config = dict(
    n_layer=11,
    d_model=320,
    n_head=10,
    n_kv_head=10,
    head_dim=32,
    d_mlp=1280,
    vocab_size=8192,
    activation='gelu',
    norm='layernorm',
    norm_place='pre',
    norm_eps=1e-05,
    positions='learned',
    qk_norm=False,
    attn_scale=0.177,
    bias='none',
    tie_embeddings=True,
    parallel_block=False,
    init='normal',
    init_std_qkv=0.0262,
    init_std_o=0.00559,
    init_std_up=0.0262,
    init_std_down=0.00559,
    optimizer='muon_variant',
    lr=0.0104,
    lr_mult_qkv=0.7,
    lr_mult_o=1.5,
    lr_mult_down=3.0,
    beta1=0.9,
    lr_head=0.00874,
    grad_clip=2.0,
    warmup_steps=200,
    schedule='wsd',
    decay_fraction=0.592,
    decay_shape='linear',
    final_lr_fraction=0.0,
    batch_tokens=65536,
    seq_len=384,
    doc_mask=True,
    train_tokens=455700000,
    steps=6954,
    dataset='wikipedia_en',
)
Each number is 500 + 25 x the weight over its row's rms, rounded and kept within 0 to 999. Layers, rows and columns count from 0. Numbers have three digits each. The size before them is the row's rms in percent of the matrix's.

# down: layer 6 MLP down (transposed), 1280x320, rms 0.0607, rows 1018-1099, columns 0-79
# up: layer 6 MLP up, 1280x320, rms 0.0776, rows 1019-1099, columns 0-79
down1018 096:529516467504491482538465460476500513493545486520486491491549490514497506573467483500501491495491533504515552537501537506468487499448505505538469498488514478505545509456472522512503571495501494530514503498474503497487526511475522526542483502
up1019 097:484517497477492474455492486515502478509467439521458448499533519514498538480510514518489494519478514466431486520476495528474471466496530531510521509488451519463512487458521483511496501527481555528496479542535499460498521488507514477525494469
down1019 106:529485504513515484493500513500493482544542475517499515480453513515516502489496510497524482515475481446535496497531490488488472519487495473496494514507511491498497542453491467540526522505502449515475548530517502469528468468473517503536480492
up1020 111:566491503515555494505513517508473516486534501520469467495497495494537507515491464498543525470493481445524474440498494445461517483497490467500488512513511529493499471516484501497498503501479510502459494536475478489505453499497548517489531522
down1020 118:501485467460514520496545486515484498484489520527501438527448531506508432511472468525519509488505499503487467489501515546501500499542516493513501505512491554483496453552513560498508494479465542442480501505501495534527518507514523517510497492
up1021 107:534510466498470494467522476498489514528495481460490446494466520462519476465497469495475487480497511542453469503499516475455513535479520501493501465498453466500543525488509523520498515494502515487478496504565533477538531519494498543494525542
down1021 102:494485506503469460509543467528456513477478524504516501486476506507507539542482549527502455450472510543497512462504499505502526535494505485480494534530562545529532524527547519475481470537473532482494505470488557486479521501507516525520513498
up1022 097:491533492532499523460492506500509491521522544450523492478495482470454503481505509521497470541484450474527501488514474491464506530473490527458497476526470462490558518486485519520493491530492501538488513484500508508506522551479508483479468492
down1022 098:538500465508476537511541510478464541476465520524466484498550509479505511519522496558486485479550524525499479529503498479485497495517511456512470519535548523500492522524493528460486483466472513478508478464511495530496493474506466476522488540
up1023 103:523484489496474498496484492477514515492546506503521539489496497474533505509535497502504510516465537504467528492491539511503462510479481481563460482484498547477514517496471498503513452477442505518508549509504491465540524518495518540455542474
down1023 099:516472491511501486505507533492544491522491479540477479468524457485455479497491527493561536501498502482486475527524473516518526509508528541472454523493510452514524478535516451520509514473493490472471501499490537461495545462482491466487500493
up1024 096:510507484489509532472517522469483478484475508478517477515538521478479437478500473507483499452521506492524483480483479527493482508487516490532532509520494535507507469559539501526524519480495476550502416510530535508517464527467554480553506524
down1024 100:504515482525522488499504519485494489537511504477482517500485500517527481500497520495448515522515487521479524482504480532500481493533514507508483461526521493513489504479500482513469464541563500523519547529479474466457507522482502536518480469
up1025 094:472516502507539516482522519505484483493509487533479471473528521485463483476481497564465496504477525492503507488496490478521491492506528509495472502503524481518499532496442491470501496475460494471517516530495497456493450504459475461532526501
down1025 095:527498505525493485514447484532511517510481499516495499499485502527497503489503519475401494503522513479522502490462496492511501512515491464473545485459502493498460478487492506497522495514498513470542501516500504487492544456493473510490492506
up1026 100:512531527529471454495549518458479502488464520497506479501509500512496507469509507496488472525547517512490474486520515518476480503519530492507534518494497500497522493517497563489489544539533501518463520515494515475508529488507510494537507483
down1026 106:493531456483541529458487522507469502474510480507494454475538445451477505506450511518502541475517512470449489527474510499497519501529487500501525504489518482476475518483538442521508506443500485501513484454463508503494493475479507484525520506
up1027 103:480523453516561499450490530528501489478496501539474465495523502465455493521516451520490481544536520494512510536529515536482473539422467498481545499517502529518476526483526485532523475509473502482510519505471527503514482518467465523502512527
down1027 094:531480499484493493480482545516475516496511453504528479489492495533510504536495488478495485520460517446480490511524490474451484460500539498514459533542501525493521553502463506509510556512522496470501493497445505488513503464477489488488495488
up1028 099:500505511554494505491537536499488479485480520524533489516504487491519485474488511481483508512521545496494477465457512520490450477477476472453508481502512515537543489496489522512552519523502484536477538498513490473465535495515527493465515491
down1028 102:488560489479483491477514491446529507521485486539505504492489479440520473527476485510490476497569496485481544471545528517461519535479480518496463483470465487498462499477475499529474512499496473488507512505465439540481531491468506485487486474
up1029 096:508508525494456518480479506485495499479511508491459479499506480471461496500499481478498481511491481482534502512486523488507488457479525506520501517471487520420510499492550495497534531498485496455467490484490523488500511539511489479484497473
down1029 099:486510481519520479532497542482465505507498429475502550542510453494553535518504470473505478456486542494496538508480504511495541548553537441481508503483526469497473495472466486533512489501489516462543481471511518516485517516509475499529502452
up1030 104:518531485464489473481495534494507515519480528555511503541513514485477486497496512492481450471484445499513520499505497519489498483497533537484487521488522465478473464508483483515534456497544541451480486521486487507518614517503503483525505476
down1030 107:468492553487508515502566492509526527508503499512490522490478526513472522502526499535523507524445509520555474490438530520486500509490511500525470502460534434447499490481508490490515500437482466529518526492529537567493488491492529487509499454
up1031 092:518534518502507529533477461473514462516464464492484497514467505478537472489447517470462513521510526485459505493510530481514519504485465529505547491544538550501488499446509539520516502506493462485536472483482506517504514464517514496471515519
down1031 089:513490473523509487487492524509520533533548468473490521448524472476476495485530508517525546465545512512530522460514542507497501504495507503471499518494519516482480482499531557542493527458492473473532489523453520485475494482480491447558477513
up1032 100:489481495513491541515470528505491502513465540474473505520488504496504509489455458472473487525496455504506502513506471441503464517499471467494481470507546508484504510497479461435511476524495513492502501527512517476511495525463514485484507511
down1032 102:513458486495493491527483440491457506477482503533487461542567472518519509517487538530544513467462535463467461503549501474485477480471488477532508467540487536498502502533513489479550534499501469514489504497489510513497442513474470520453477495
up1033 097:438498454513480486505501504487472495485478504480526487541495484476478454523468504486464447510517480485495474442549549496497503524498461493504484498531510557539497495499525511499487523467486514492509517464508489512535505500530499533518470520
down1033 096:520540527457536479514440489480524509517493516496511480490482488508519489506498515505488504452513476487510502531460481475492535535485519469495466499500501517529480478526483516537505495465489465515560525505495577513462492483487480479523468510
up1034 104:496531492538559480482468551494513524489488514516499558514462501485480514518506527528489476509472541519497455496505447518500460496499487513512493532509508508523465482458484499463515452473479474497535515503457503437523505495515493507455506478
down1034 106:492524515507475513505511543500476516487526548488516514491484485498483525529507527474495535482495549504517513502504494494501527454546503448485503530497506454526479503454492499543513517474478517501480500517522485468489507480526477506475474510
up1035 103:543470546522494517475499533485493557453512431475510534502459509516506489491451494508497519496484522530525475504470514523514536494487495488514489533504476500550513481518509496525503482523480524500482502483537485524516517490479538492506499498
down1035 103:521520499510489503453481476493498458502458503468513458474489512494512494477483486553498451512527465505516512519553511508538542528507511487510459509510472529520478483502453532517521497540463556499507459507512477480501522501479537515529490497
up1036 103:554444486479474532500492484454516525495475500485509509538478481478484469520513461485518490510552487505481506504476506545496466497463496461527500530516516483502504466471475505524534473530528545525489520495542510478489541488533490505543480483
down1036 105:520514479511478482495497501453500499519480500532491431468489522544503504521492525513500557469526476511485525474468534476548503467518508503505520527450509492490496512504452508519495502478513521506489501476530488501496486447521495448518496569
up1037 100:501458502495516519486509505503525490528515480505467479500525509506491484535480552486495487521503536509510469516513526478487500514469489486492542495536525525530500433479486524486582518436449484538478513463493482521515480582523487501512475456
down1037 099:486533519508516524531477478508483545520495498492541541539467510516504545462539511481476508476480531499490550484534503477490513502491477482493490474461533491514475543498523517512463480531521476495511470549471460525478495500447532489495507507
up1038 084:489508510526459520532546470426517545531497537489503459500502478519499514541508524493537478498483482503490474559497506505514467526550504495524508451485527544493544490445495525479545482532483509464550471520495489493463478525515548517487492487
down1038 080:531502498492539505471502522506540487500483496537471485538483514515467501458495504495483521459522520504507505490489463465505461509510487531487490500468517500520534531509507483550521436455535482498471557492503477501467522466522461476488513489
up1039 109:479471502487501505505479526469510492499477488516477523516520552450470491440464528525467490475490472539475484455515517511477538526523488496468508480522488519460504496510534474480486472510494492515484483516525522486511481479474512526448560500
down1039 111:513537494529509517496531473535551488506506514488542510479503481512489483475513514503464460539506501514507474509501479488461517507500526532577483524497513537477464469447464488438499526473495518494550503513505528504560476511493528507536459511
up1040 086:484490483491523466503476534459507500507438532516483475511508527520474498505517493500528504534491544469500530524477512476491501472497526499495505543508480453481546503504477493518551517504492510499475511489528501472482465504489513516488444530
down1040 082:503480509505510512497494480485541443503504527491470522481450460506460509497487504489518499488541504550515456475504495511493467486474482477490468494524526510458518512493499482492478501493442491538456513490505494545526508511453505500522481524
up1041 098:489486498547531458513514527463530503524536490508492483522508498525517500487506538491492504506462478488462468472512469533494513476528507491494487493477475529466459507493495491509472466464495509538484496477505489504505459553538489523507533471
down1041 104:486507457473474505546529537497518488511516493464522468512467476469529554502494531492474459532523530492452509485523478496503465565502515474507485457515474449548514486503486504468503502460510498479446486511519456500504510548509506511529496505
up1042 093:491504504469502526486555491535508503445515513484456501515492536530501469528515490529497487518532507487491474483533458509521494515493507487512520485488487479513493535531463447511539514530503524473504504519519500496467486509487525515521511494
down1042 089:509492499528483455506498554487509504511476499532520502483488452496470503468440501501508456511537499477501488525436561455478533486502526487503472499486493469493466511529509496499496519489505523485492504548548486500535494465523483534537548490
up1043 098:463471452498468479529469518514512519510456497460518519521504484526495472500528492539479488497477472469477466500512487480450525535549508516482501459510503480493505528518475502526538507522526496491503464525509533491492469513493498486483471483
down1043 097:558498481531502487499480507454466480451523506507499468514506472473550499550520501496495515513483506483525493483443535460481567449514476525525517496513522490497523483488532483483470510498485503504500492507471502532517501516509464473495495529
up1044 109:476510512520502526460490495499503487478562444503468490446506461512482510539522490504481457515451512499511534499447469520491505436510485505495531503508488477473487535528515497466459506501529455514498502504520455512475494586496515542474523471
down1044 110:475501527449484496469490448508556534541513507492472550487519481557503518491527481515521490453532541518483492482444451492528510502516478485485534527538503471506486539448512491480510497516447572494521536455512505505456497522483474475503518501
up1045 102:535502497490490502487497474516512510456484498528460517458480506499515486478526514453503525538461496489461555527528536505492453466506503497496528478481499494506543542485502542508480487503519484464538482494467448506496505456534539476453511536
down1045 101:471528522535510515504457493521510552488473526501535504511433520529465540497507516519527509488492470526479532487463517478503480473531510496540529495495523486500514436478465511499463487489515508568445525471504514498483485530456488492523544490
up1046 101:485519510551464514528537505440493496520480471525490454519486523499482492514491476494477503478526494495512473476511542459473530495506456484504512453528476469494539478515519540472522497501446523494510510490488472510478508518542501497498478484
down1046 105:480507492507496515543496509460456467507533518465510532503509507510521503453460524502496481510498487513501509526479448463490476557501519524508478516487480470511564513509506535519479536525487529446497514441498496506481559492470448473515490481
up1047 103:489493488513485448498550512468491490498482468482504519490447542508499502523491497482490497519496472490506469517511495527478466522533498518454475547536464476506506483531486499461532486471480517488457485482521543468509546475461425504514502506
down1047 105:491519499538489526535514475498522484489433460530481520478472482478448461487526491488550497511496461485482485472464529473495499568447495490467499535503491518485499517481498481469505494514483479494516512504482497504508519514511504507504462544
up1048 088:478516458464500438484523453481507469527455540540500557531533495477482525521481546493493500477518474487529478479486491518495498493458504485512498462469506526543467473482473538475467497532475451484502506512478462499523509479479496522503501468
down1048 091:474498496524452481537504536517539503507553429466501512460483535498508518468535532489481481495498504510532497500481516521455456484513524537519524514541486491507508513507472497528508511528549494523498509527499498489517504479512491500497476488
up1049 102:522499480564517485503520494523520495519506528513471531486487490505485504488453508509436500494556488518482480471513495516547492513469490501484513499522453510492487496510475474557536539548537500475478480480481487490490542545493524486512500495
down1049 099:506529513487497462496493511524504504493471560491528522501500474539498537527520516529484502516476526512488481545478439519508486473526503513496504491503488433485528520533486498488467543493524534520486478501499495541560509523507490456510520471
up1050 095:530482460470498504500516476478520510476508530527512487496566484521476476469482505489485508549548483495502497518496492489451492498488491495491516538484503483555500509507532425502472470488523486514481521518464485506541501522498488485477530481
down1050 100:533509511490476494504556479536503490491468499480579515542517484509500532511516506518490449487534507484545498477500541516532491464465525527473530522476497523524559463508511495506500480477530529493483441444500487517501506469533533507456473511
up1051 101:492525521503499456507518554465485495512474468467513473497503518488542484523549489509482511488494518495468511493520490550504487475526528467494514520474513534515540497490473472474481475481484524552503561481481516524541479493484547525475545531
down1051 108:526487486497473500484509516508504494483513525514481531498528493519521485497474505525517512543510478477494459471490479536501462472472474493490465514535511477476460498523542523509514491493489484486515474511493516522510501492522483506516471465
up1052 097:490485501523535467469496488476497524483478504513510477470489559470533514486477501482496475507494493525529510497528476519509494485525507492514499498519482491489519511514505507442518561487517470442487507536472496492528499498470504477511524462
down1052 101:470508485482531498543491493510476547516533519443484485488487541491500512536486500515464479500540497483476479508483467487523530552506494486506506478501523533510486473481490514505542507501492518505523463486516512496519521474484539517545484495
up1053 101:475498530501530467555505515496521512484487478526487511510471557495489517499483475501526485462469491527477467495517477582518508484520508476511495509501497495501510440462481489531464479486487513534458476462498465493502484531501476481516499518
down1053 089:493504509463491532495540499472498495511500502528504468533493446517534471478504474538500588535500459506451508492484479481507504479535455474485505516495538533494487472513554512501469508537518482497470514466493534507509472470516510539452497507
up1054 091:498492522516543471478489497467455523487484497496527523500476507519540469526525547507538508512532517488501484454526511468511517503465521474507514504499525497554499515515468520497480465504505524479458495479521492489506497479543488491484510554
down1054 094:506491530473476474515548513529530469529492504546439474528529502532494528512480472505497468484469503503482526513441475540464538513444504541492507530480546497489472486491497479526481535522501476558513469527520521461477509457517511486447521480
up1055 109:471515497522496503510489531509548503513521489487499516544521474468528497449498464512537476456490517472529517492504491501463428495505500445546489455537500516534512453479478518514468468546480503470515524487499517499470482517506518505488496474
down1055 107:490526462508471492459529491473559474511532462464488507496538516471529520500502488511529498481484525505549497509522527527512469500485525461484502489504472506513508465506478479530479492547484530478504519515529504546531527503493447529475529506
up1056 094:510503458530519504486497485507453522523501532490457540521497463514542463516480503464501511518477532494492490480504538543482486494527498533532504450517506506537548511455504492499503487466472467537495510479501468495502446481500498503551472473
down1056 088:501442516466504491463516528476538488469511498538491498472512488548486482496472465505471538444477458508467544527507534496502546519484508488475493487490526481528451478543511534518487495454539518500507527502488557512494523524535452511497463499
up1057 095:503544516505515510531500484505486485476527489503504439467517514479467528524473474514498522503545458511515508510524465481464532491499457501511489521481464489494517477526501446523504453511510498513483518504507488553500542508470491482521490523
down1057 093:523509474432506489511473514451497531542503518502524505536523525523541491491515495509496502485469519472494509536470514501492485514470500482502471477487498547483455463537533538471502504465508488482492494540518491504502495503524511530453520488
up1058 100:472516493492498553548500468493481487464513468496498442484475518461511542520501494414504536508472468492520530505549513479465489475506513482499536487511525523544501503527496478507479502523522501515480505496482492559497515498502522507509491458
down1058 094:473512520530481472483501501500511518518514543516508507518536457494472477491545525516504501489511534499509490477502535468488477482513484512505483483469509491500569520513491513495450493464467522466506491518528522454488453518504546524548478490
up1059 100:533462504516471511518536516548477519538496502509492511535531524523486500493507527519469461569487520491532486509450465468492523515529513504489506472494493503486511486483486501523499531488538508490482492476502507536497483519524498467465493511
down1059 095:493494474463494516480490466497507515493488468421488506479501507465508474529488536498539477519519530532504505472501473466510553538472489504501518505526516485463477520506496527523486521505526512482523506571492511534466525493485489502486535458
up1060 107:493488487533478476525462542530510479512499470489465521501535467508535477535494502536519506524530499492521475515499514557472476495476501522487491455542507513472533525494529509501426487518509511505501484500512473494490513519508507469518537532
down1060 102:534449490456486530510486522505501500499503510472499523521550473517491553516522476473525466520526527501518501517499503502476508510536506496487486498506526506550463517502513489477485513489495434546513500492525494504475470531476472516527479456
up1061 100:475488490496496515508515507514485532516508474478492491503518550529508484498493510512490473493489490478515583476497502482484523492509464460468479508522541487467483554526502474497489508532512553491502502520507520499496526483472485458477541441
down1061 101:493486528532496484491477518490474513483502478456533496502510492510478526469536488480455529498475465521521519531473488477493489526542536457520512526483479453506496505465495495543502510476522484488542489503524492502490519512526490500488500546
up1062 093:539476490462504498511536503528515505547496550464525517477538501542532516454515490476546495478453460483544510482519491476502463518533516523526496498524475512491481527554507470553505487468476541503497501439501504476523516474481530464496512495
down1062 093:505511554531528454482474465496469508502458468486515470506475522478503465567540506510480465498552499512516477491476482503505483501480545472528516509477514484490491493472513513521469494507505512486539482504488478508465525482518519508553479477
up1063 103:481470489481479519481460479496509498495510503487485501453549537473446497482527514483519488504457468524532522468492523470514518544488514478459538491518540525548493457521464522492459540487500467497509483462474522478485484470463505508511523482
down1063 100:497490484504471517507508485545514519461480497493505498499494448520527485479507524491534544503524468516540500507507524501503467501516521504526493481503492512532481529506463520581471530461494547548481487499461525485499476500454498476503473494
up1064 100:450497533473555517503506536465508501513513475494496482467531536522531485505514468483513556496490482480515506532517498479473519514511497504512488463445533514497527510505455512492497492542489504518456502521476493523480512525484523504501484478
down1064 102:502427488547503502485489462572490505451475495540495534506541505478469495499490577515507463436508476460513426479469504470518484492519495503523477469479516493505508464515501517490528498508513497542494502536486475534529486488500520524507507491
up1065 094:464525543520451528547469476493465531483482474467476515493466520535427489499493459466507515499484509492479546509513484496495494514504526496533508522522560513451520534470535524496513487510480496515444480531506472523519492512552521459514500487
down1065 090:522502448496481472485553495505549508500525504513490524487515471502525485483527531477538505499495495554534488508503491485500518513533447500472501572479541476527454504470497488488478522500535530524497554542486498510516488458492514478501441496
up1066 105:494494489543525480497496536527513494512548467485491507503474534504528498524526505491508476517501481494476470511535442533468517510493447482485537526491496472503460518503457501513455513477487488498454507507499517517508536492529484501508502490
down1066 108:528462505508486462527485484532491486490495496503506503484508513480513469505532555503544479459457480528508473551491600522485483496453513497525487483470501512524498505507516527494498498530519495521501495514433494498544529508513498479510527482
up1067 099:544493528482464491492498488428495479506483539480525479494486509472527535516492504496514509520505534496430508544483501476436487499501502480524475487515500511542498483445512458482519486541501515514482443481490522486528492491512499471531489502
down1067 090:487499517500536513513498537533544506519499493534497545479507484485501525533467505499521501501469514493540483518486518504520514483491509467449520508537453472468515485562524572481485498500478503435425506498524476498522486504487547518520507495
up1068 090:486486483515485525508470507484504517505519457454492511542514479520491469504502509486503466493548520484504511497482534555477540489469498490507439528481520536470527525548485531470538486478506466481492472504491495461505477480496539493491484478
down1068 099:495546444478479486491513504475458493503517486525493511440517466497468530480523458511501544503502513503514520508514515422531500515519469490496508487528535507464495505489505462475481526467493497559508511498508486509507480529544486478527460485
up1069 090:565553456517459543499480508472465524507485504501485496507519454523472550491446509515504519496483517548507511500510460508553451500494483466497516511475503517477478506525485490504494468444497503509514501507499473461500463562512556507500515511
down1069 087:489528490492543485520488531522484461482544506486559514491479514490506497497531521488518476490497469486502530472518489435534501538526483523496495520538513538521485515523510474529497501453479495519470516488499525518514471487496522506509504451
up1070 103:443465513469515514506502502498524500529482498523466497502496508508547512487523508493520485492442534465508495535533537475486490480496539500477508532521478485510493500500498522454500498540581466515476499467505518515474502498518494523514499519
down1070 104:472500523537516518499503523520511482532469472472500542523470468533489502501494470483489491504466478466450474492499483498503510509484516525518484555491475473463443439495491497573514533533446533459516514524497527508514493489472496484509481481
up1071 099:519558481488499500477499534553480538516519514521499498531510497493506502491523451476513467484531506499499495530466508511504514469479492496464531497484479491491513481510494501510515493557456485482519540520509493500524511498503487515474531475
down1071 096:500441485478458532546456505455489492514477526516493452527533513530512493495474508528499506516511464495459517507512441469518498522459548513543499473497497505495532496505515497511481487503488510523462546498496508523474493525483510511469465504
up1072 100:500514527484523510489514479578495513510519522498517510515507454473512457478559499472492459559517473513493530492490495460548491505527501507528515503491439542521466494488518478458449491521498512556522498460513492461500485554514495481540522497
down1072 094:483494504539496484474462458520500546541535512495487500495518520530492505468514539501549448465546505509474490483492526511532547485502545514485546490513505486535532480547497526500466473502504512481499491542487493547501518454498507469501520536
up1073 088:444453496501529487477484500510496520520501487492511511462515499478512440503508535503503497530503496487481529521480484497551434510538524499477519496462476547511546489463479488499500473458484461507505493529454496515479520515481507438473503529
down1073 085:557503475460515491544483515518512516459466510500528471465500487495507509486488467500515508475521486490504458492475530520459542461476495473470500472499523493555496537542475505489475498494508482511505443531493532467518508485484519513530517500
up1074 111:457511523484506506503527514486490504489523507508540517554503460505463501501498516486477494493526472542490530549556489490472544499505521502473481444511535506499492511530485461469497479510482515469453484482511527495486463503504548503491484483
down1074 118:512513503523522531515519477495503513541525481493526457560534518500502505490512461521493507469507488474497483513496451484502525511540473530516510491506505532487513513502521480489532539527514524487519448518493526513499459513520503460481447475
up1075 106:551463515458495508465518460514459534501451506510506485485526519562544489491503468499495545494485487449498472514537512498488504492491502487502492505490517505538501547504514492499564505491498516460469479530468521483510502531533536555509532519
down1075 105:475480554424523516496507523440468451512435512522483493526513521510491506503541519496484469523418516535509493512506498537494466524534508463551502534509513533507476458500510485518502511522460517540528472506555496516504452510474487516463502519
up1076 098:483487512526502504493528490487515516482465535517474556505514513509467462533509514452494500501509509479530449473497490493500488492518492465535488521516515500522518526493500516523494525536498475503500523470506490520534472535468480517472512514
down1076 097:592552533506511491548515476478453469553505492459501523502530459526512514526539524487486499520512504523510522536494468506522456472478508501497463477461472496530513477487516477505519465474515510484463507472465522488462532489456537480508502482
up1077 100:496513460560484504490534511488483483534469548515489534478528463494509526482525482543515528448496498520470500509508536466508491438503507503498479529497465524550525490528521488543496510510464494488514522522518459467486508560495483449538523455
down1077 108:480475482525506490531467504496492503534534529472468531474478530454526490508506509486513493502545507512505469511475462509507472510497533542522482501494481490486496461472539511556452494461488479473514485502505481480551504470486505512510517504
up1078 099:509524519460515481487476456493489477464563501489505516491492487505500480502511488498481520500556468523510465487454505506524499509487539489507484467493534509524470482483505501507475489522477529519528513501482524508453522491464534461512478492
down1078 089:496495497521492507518528505493467490491505495567496497482487471505507493475491498490469511544428529508477516503512509535487516481525502484474521523544544522514471525536466493503468493492534481478477504536516523526488482518529457512481499498
up1079 094:489510505473499498514510502492489556504456552496466481516484541503491482534497515543482466495498499507563528463518483518494496527456513496484482472464521500494545530544479517504494536527489529497482517497498517502481500473507466493456473487
down1079 100:508505531505528500477489513488500483513515524489506424508491479497479550494506478508503500478488488500435473509507481511511482500482499507491523484558483493505523514512513526547501494467514478498475507496501509482502523476504460482535499520
up1080 104:516501516526438530502512527496541522480467506481485470503516514482471440491469523487488513520495527439488476538501514524490524483502509503540523558498504509478460437535492493480529525485483506470501502477454529543501470515510514517503497496
down1080 109:504479512519502561473510498530493532509505501501498486502482510502501532517510526468471546511452470510525501519498480526496523499505523511548483474480493484470492477498528474507446489525469510504479497528486539518491467533490527476504489547
up1081 093:459511494505541496526506467516514437532489479545478515462503495507469497468461500516474499515532515448488483519462520476454547550477460543513503478512502481502559516473509509459494476464486515494481444502473504502505470512534535492525483517
down1081 087:487480495511468512475517465508470502467455492462529520473496464533494519516535510476511527500485535486495467514501461500470499482536511512558543513502463523507522490482519488523527514530486533534514515521474490520506493472490464488485513469
up1082 102:470484497504515484484458540477469496503498487489510479496520492492468529484482497481505503491467506508551522498501488518456460501503546518485524493479467487503473548537483483481468488511474477493468552572540469510489471496497509535505452492
down1082 101:521489456527489498505508489495493539494499488523483509498509496542522497483513503506538484514500488511477455478503528513512483545514506477520517467508552549519513449499541508503512524494498477518514491514497534480514494500514511549515503524
up1083 098:501508483464551512468503482486500455526526540481496493536492540501526475525512489487492506477485477525503527520478494500485530475522476487503558520475449482570501482507517478510474472449482510489457550522549506479514490470521444490483537475
down1083 096:501517491530463494533479502514473479513506492468499471512502527528455520496527518461523500463526511518462502494494491538480505526502449501478479477519543491456550538499459492506501526505543499499503488496476516571494501472514514462503524495
up1084 100:475482453457488474501462496453522498530529483467453489511436486488498495508540491465505524523501529493503498496529506544519481485525468506502509461524457479577497501498481519492456485495459522489458501462453494481517516471482529512499475465
down1084 099:491510478505500508491482487496532516496480497498516486505494500501493453493507557499534518508466460523491487510510517503517471488516532512504522515517497462485514494507531511531495549500488493530546518520483550466495526540515463478491543485
up1085 117:536505518492488504506492479479431542497513551504446475496451471461502522516510460517506528537508515481527505538516497519518489481528488502504515510476453477524471511519517544503520457511493458517475512488530531519512540488512500486499495477
down1085 110:524527518484479486470524501456508514494436461516535499473441457480484496522496436448497512542544487484458500530516469504537509509493492467509501507549469460477509499498484536528492507489515509500494489484487463519460470518509437471518500494
up1086 111:512503491482507528531485504473503464583512493558499453474486502538473532484468479512527484484475464498519493502495525503493460528491508515486453476492509502514520524494523493515522493462467477464481468529519502514510517542474473499462467473
down1086 103:506488494516511494542500477495484480516494513487430455494508497498519471478529530464504530505504471481512511522471471494458501529504518502506515476468515478485514481521500509506510471480486506488450509499541500493453514496495493467469512471
up1087 101:512501484516518510435508512508472502524507531527513509533479484480521502466487455488499521486508462497546487509453483471500521515473481482492522496489447503507515526505521472492506493495518468496470540474513510511535510465483487456476499492
down1087 092:461503537498521496448521465512531501490473506493494518514467510525498485507535478518498509508504505529498496523485503503512484514475477500511505466513483518494451517483516533502494487526507502472509536512470460470455495534489559490526483499
up1088 106:484528503512561493487524552477481543486531548494520511540467499526541489504513452517501510520474486513489481475492510487528479497490500534484520513484524501465486517504500478549528489483498560513472507516480473491476498494495521492530518503
down1088 100:523495472503503455468455512490521515469500458475556547483519461505543503493538495489511528516484504511537507539490456524563478514560525518509463524494482509534533522486461510494510512458485529477491489494486529474495502503496488493500506499
up1089 103:560542481459504488530550486488466506494500507462515511491502484485461509491520495520496525485495496489468512513523481510463469456503465513465484526492457501535506512491493481494529490515513514517506512556502518515502478527459485487514489513
down1089 097:484474434488505483465503493527537510488502508526513513482533506505487529529485485515473477550494513522506477503478517517499505469466525532491475536524520496492488449493485523489484512460471538488521506484523465508463500494511488466481475511
up1090 105:505481523448512511497484488494522481475508520477511531459497515483501524494518515471505478502518499513481529462478514525510544494519487495475492542500553512514544452524509549496462512495502491505524521461539485528501451543506496501457495463
down1090 101:471467475500477501501508496515534503527472528510486429498512523466493525512520526460471481454506503486512477509532484513535553509516496499491499492498485470506458533488443484534525484511492501552529537516537497551520504519494521541539506537
up1091 101:514530512484492470507536489480452478510506460519526512474524496506493504467459518495502537489515496471495479493517508431532504514468534511515510490479460482496505507465488479489507491505485483461496474475487530460526488468485522494533475515
down1091 098:484511490492493503488541470502523539530500463476452492484532527448537455523538497480535488473502490490506514532479552528481514500508451522496508509496520447515519482526498552503492511498489493488480511522483446524548472553490472522506499505
up1092 098:505519499499491504509517480513529530508423468483503513536498535532507492500469536493515474566494521481504532523532478504504534514521490505507498500499492514524521512469498425517483492507460532481510462507523528470452498497501514469497517517
down1092 101:554491499521479489471442485526505442490514492472515511511530462484512522494512479506536481543489499465477521496475489471489511504491485506483510514496527506485511476511543524510517487491519504530512500531494505455556480496461481498501520488
up1093 102:576485509503510498510527500497470486500533521453461548510462473485501512501514507451486492524494486496531509503489541453479537483510471474506550487514490424465461500518450511506493496502501443508488537512500492527544489501467471498505541484
down1093 097:492457483529475494499489494505474496507510514478481478528466489486508504472500455526500491532446514483484476526457475466498557485463501535482495532501538497498504474499506474458491480508458479500481488484486573483420497511524546523473519521
up1094 095:508448516482516517500495521465496497503501517492516513516487463511469530491537467549472458529463474516470506469487543496505484530480474440529520532466530528533513489502463521492508508526492498527508532537460486515480458482478475487469454477
down1094 097:515516480476527476538526493495493500489517509510504542488512515496506548499520515519490539466509486503506504463514487501537476525501505476511490532490493500506520531515534517523490551495547524483506512488520505480534534484513506494472502523
up1095 098:474497482522503522495471474492515485537544520477527494448494544470508496512535516479499502498466511472474530528476482513468475499499473481502490483493514475503505573542493467459476469476526532481494513521451495539536505510504476487438501552
down1095 103:479520515488489487492498483478541439541485498513496533513529479507491468532477529515536538499497494555503429495477502471514511491509489494527511474464539517512493480498485502534474495503462484515459525505525494543507435503464532502542503475
up1096 108:490541507525500483507503471498478527539495493511473498465469552459521530487489495490516476463439528500495480495503483492516492512498495477471491507534494476504514531510509485483474484551505488516438510521554473495481519507498513482519486488
down1096 104:499498507468492514545495507511450475498481453518516496511489472467468466511509521482506485472474484484453487494483518492470525513500507479511492506531536506516554453513494526518459472470550498523524459543517508515497461462544499536476461524
up1097 100:528561533463539498476455530517484490508471510501487523473509472452451518491474507505495494505505517461500455474514475479437535504515527503490478575506469479519503512496497512508505467472506506510465496515490514438516483498504514483500468497
down1097 097:509515502517453500524520505499464523475475526483466487504499522501485461517470505472479547525523543501517490526504451485483532498475501485458496525451515499506489500536522518519533480494467508504501481510497519472486541540465530442463514506
up1098 086:493563511535452552545546493486499524483509538496469466514510534446505524478499481531454500507499473541491462520487536513511500481534502542539502431474507499535474507464505468515460438534514540467534514467468538480513544486499527502508542504
down1098 070:540506493536460507493517500496460480462516497520496506468479517485507494471497527510489472491483480473557538487521511489533494477553499496498513511490517483513478549530503535464510498493511469521497493494492508528528497479484519508526512481
up1099 118:510469509479515539508477499498495527483530476466503489503496525521482539455519512495519499482502464452494489499469502475467480554440497482480511504496488459498540485497503456543494515560514498523496541457478458521527504516487512509463510471
down1099 111:475489535468478531526458479471484484487486491506521502479524487476448541479490539498509531519496492506521520482496542488515536536485467485486502516476547484504485502517499503537514500476478497485503487503514535526477532526513480486484486464